From a checkpoint of a small transformer trained on Wikipedia.
Size: width 512, MLP 2048 tanh GELU, vocabulary 8192, 33.1M parameters.
Architecture: LayerNorm before each block, learned positions, biases, attention and MLP in parallel.
Training: a variant of Muon for these matrices, 672M tokens.
Each number is 500 + 40 x the weight over its row's rms, rounded and kept within 0 to 999. Layers, rows and columns count from 0. Numbers have three digits each. The size before them is the row's rms in percent of the matrix's.

# layer 4 MLP down, 512x2048, rms 0.0825, rows 76-97, columns 1792-1919
099:582473490603471489444536430438420467519507478552511503473500512428503435522535523495591474530454501469475556510479472517437497518427448504494496437481532512471508521529380532490456464458464494453497564446439489521494508478509494509533490451543526502494546515487483531533477553486494468452524545463525515475522516502521462454495497422542512490496450450541535481491475557497469562531523
100:500484507499532500428541520494481528530467489457566505586516577457503510568562510523550480501502401563496415588537459536435507595548494452547476541463499556426410529520493495470491486462490481472497539509424542466491542584515530502516475535539499527460578517464543451559470506489539537454451554569501496483481435433524431513509455423528527489523498481463533562541444472570547556540468
097:458518561470476556418487571452526436478514544464547544421450559531500467489574468465524464530490432452434451427467477498472459551451550513413391501501530500507517483460568521480467536490468456501471538490424464439500508452419429533457490485521573466532498534474493494467459517460481496506561435458501580494505521499490504503435470582532493518517537563486469473456502511466511445504498
103:457490546504444502466538514527524407553521427522504465533457419544477481473545565500455531519473460508492542441612561538501529505577509538507535521530536530502551414500520479526588508509525539430460496506542538494451555446449527542482544472509507469532560521505441486525553445501543475550553487479478494569472486538561547512646457502476541498489454499548549488473572468462536465506496
099:525490487562595484517456524505541489472484508515497475542470512537502542476485479465525558495474473493455482551425498496433538458602466395542553473444492533483532475507498465461481423463512494461444544534481467476542563561513449459550533590489531522484538454518501478497538420522413485496505562498525477484501527531528501449439471481424449550545503529465461507537499528491530478539482
098:551515509518431526508536473476504461444469513462587524609439479378503478523529453516518516498586465536524523573528515539515412474526487462591558512490510447543481472497524510517527415465523551513458571515470484508481517426494576514486523551488437413500528520483546494486529578486491501455540413519486547534442489547544556452503506508552503375524498485478448511595566451453489540452556
096:534548547529490560504476518497497514534517484449526529497533528527503489566455513566444492479566451545533506518491527518543481510514499442574507488530576490493496484487525479493546476525477503503491506441468598497549415492508465532486487558509550620454440549413449599542504488505444554473452448525501485499486494488522514549516505522517514467436512538557489471530508427533530443521430
096:493486499560520463499468487504487534557578582544488569502513479502496480440496519483512463498496520489516459534415495489441515476458498426455547473500417581513453449543551478459474463444441463499461524472442506509553453492539495547510490506451495494465383484507501519501469417435456513529494451467540490493512491455419475503543510546505503511497516533511462543553506502503520484447476
101:466441516511475555523583552511447533506521494567508471453541490521468538501485511491526528498527471481527531404508473528506490530517502543504522480425480500515499457493472497466534555513473459454496549532532494505492479529476479467457441544492477547516578487538506490573526473507451516510522487490423536494555485515505528493484536510530523508558476485489475519493410559423461495512560
100:525561456498485495427494547512546508459529447450520494445471472524489443498590539554516424498510517522466520455510470520503439497498537516565481473492488411547433513536505509532477449516471516541506456496497467432486424522564479553495526498475501465526518509506482431549505503550422512541511462493506540517455529509524496519478473519504499510530537469510499522496417539502462489519605
098:475560448487542482485468521492519522583536480538483516477398462639540487452484456410473512546493482482569525452473577520448519458452564535515521474458541537590494417455476478465526458519433563512515490490486431508504498508446494486496560438499468494527521494491489518514516525464518456520490534492527485537516546441537533553511503560451515495495485507519457436525419501505529510506472
100:521545513560454494570445428479587523486465514477468457502492460425477477517590503503443498510489451454436544459547466493502479544541452540480468510542646485440463515510539479500464520473556497516481442474545473512509504559503533497542514456536466490486496546504428551502456489504461450430550486546449497470514529499470514565436461500460589516463558484508468549485455514484434502442512
100:553516456486510432499507471492488571481499497523588482509495511485465482489478446515479510469493550553520519421447484431593471513498504488504514563519482531560409476443524498510485471434539458400505448581566488477511485543476450520536568531481520456482518461484493442498443567491541472500456463484468561481524468470494572496563473493485487499482506569443445463496540516464523435488489
096:431506425494484481588566517471488521528500510494559500455537489376601523547488557469477519574485436500575499499490352454440496475452495524492425555488559580563425534534522501529498441494440513552525479445507531480547528429493507496500451483428522517443472471482480510557472470496475471475545450478485493448517495421515395476527496469560535488521662491534446478484458477541453481504482
104:449530463468471530493496527529522472393509467445553536485553575540531542499554488475417522509553478465578548501499501519421468530551479502511546559431553549499485562462557433542539523488522449504412543505545437551494490457485440454549412486423479435561502550482548474572520493545495552436533519516537538423509420517407448494453533433534505501534477460481508460497537530487502492437499
099:480551507466504512508438545502441450520491433522576533512557531497502480451557528486541489538521456492504591515482461463513527507526474617539504428446416499492485482462495544428476412515525503476532480427529494582421489395601559502525520519500496485487476490530474518551469552466473551504469529501497568502529504488525462452485517479535507492501498477509541518463419468502518467537495
101:524473530562449499397513506470498489512463512513531458521514527493465516485542520545491494524457451458609518508477528472583463495505457501482548436448549484457522483547522510538461577507479519485508486488478434506443506542529505459501480493544498579512578517493485574490511498462518485524598487581495501503445465542505496456525471489512515498509496526462493534463500503484527524549489
099:520534496459489521494550446460480563514495521554505501472484530492546529506488486525496481456526533504522486486495452530534538424506503533519499596524461539471566424575456560472547483485567502512542498493461486478488548459520515489463459480505465495559531518492503473480468529540454503444449556494381490482453516505487527491445551500525520449482456483509494537490543482484460522573550
101:494488447527508512451438556499495473534521485486477519487580489427442459474452536502472420474529500532473493534578452465486533482542495447557492475464424547476480537528496493481542506496445612481497511562475505477532491536479493461525572494511514517521491493469451459481498469495515410511548535521497503477509418519516507546533548479461413474448478520504498520531502528440549452499521
099:432489537576390487540507430512479458485471520477537481461506537490483552502495519497450510526477424490468517514498474523467491551517439422543596524431568503585494530503526432507521513446451512521517564508495472502510533458466482467478519481515423425472482584543462487485503495518456429525461401491490500539506478384609469483515569529443509489501523557500502507493482517556508491520433
098:501472478498492453507468501495488477510499488554526498423419535439511483519511504498493516494504545509519501525580446533492508430423458506472493471515563532495491481592570468504495476478525495478543490572552380470565465505492478526524502538499588485494483520504469439563460519506457520519549512528482578519474555532488534571440434591492499538421500510493506536526501435480490556516505
096:451595523419543482504470537477444525480558523506511542504541515468489535541463511475543524490497504504479501478482562537535517425527497527491553527550510451552513478471488551527519506474584547546504495511521506522537503442537507532519457495480545495541451463539605474473479566502488470515500505437460455403526525499466557537504583521415446520505519516537584494520491452470487511541415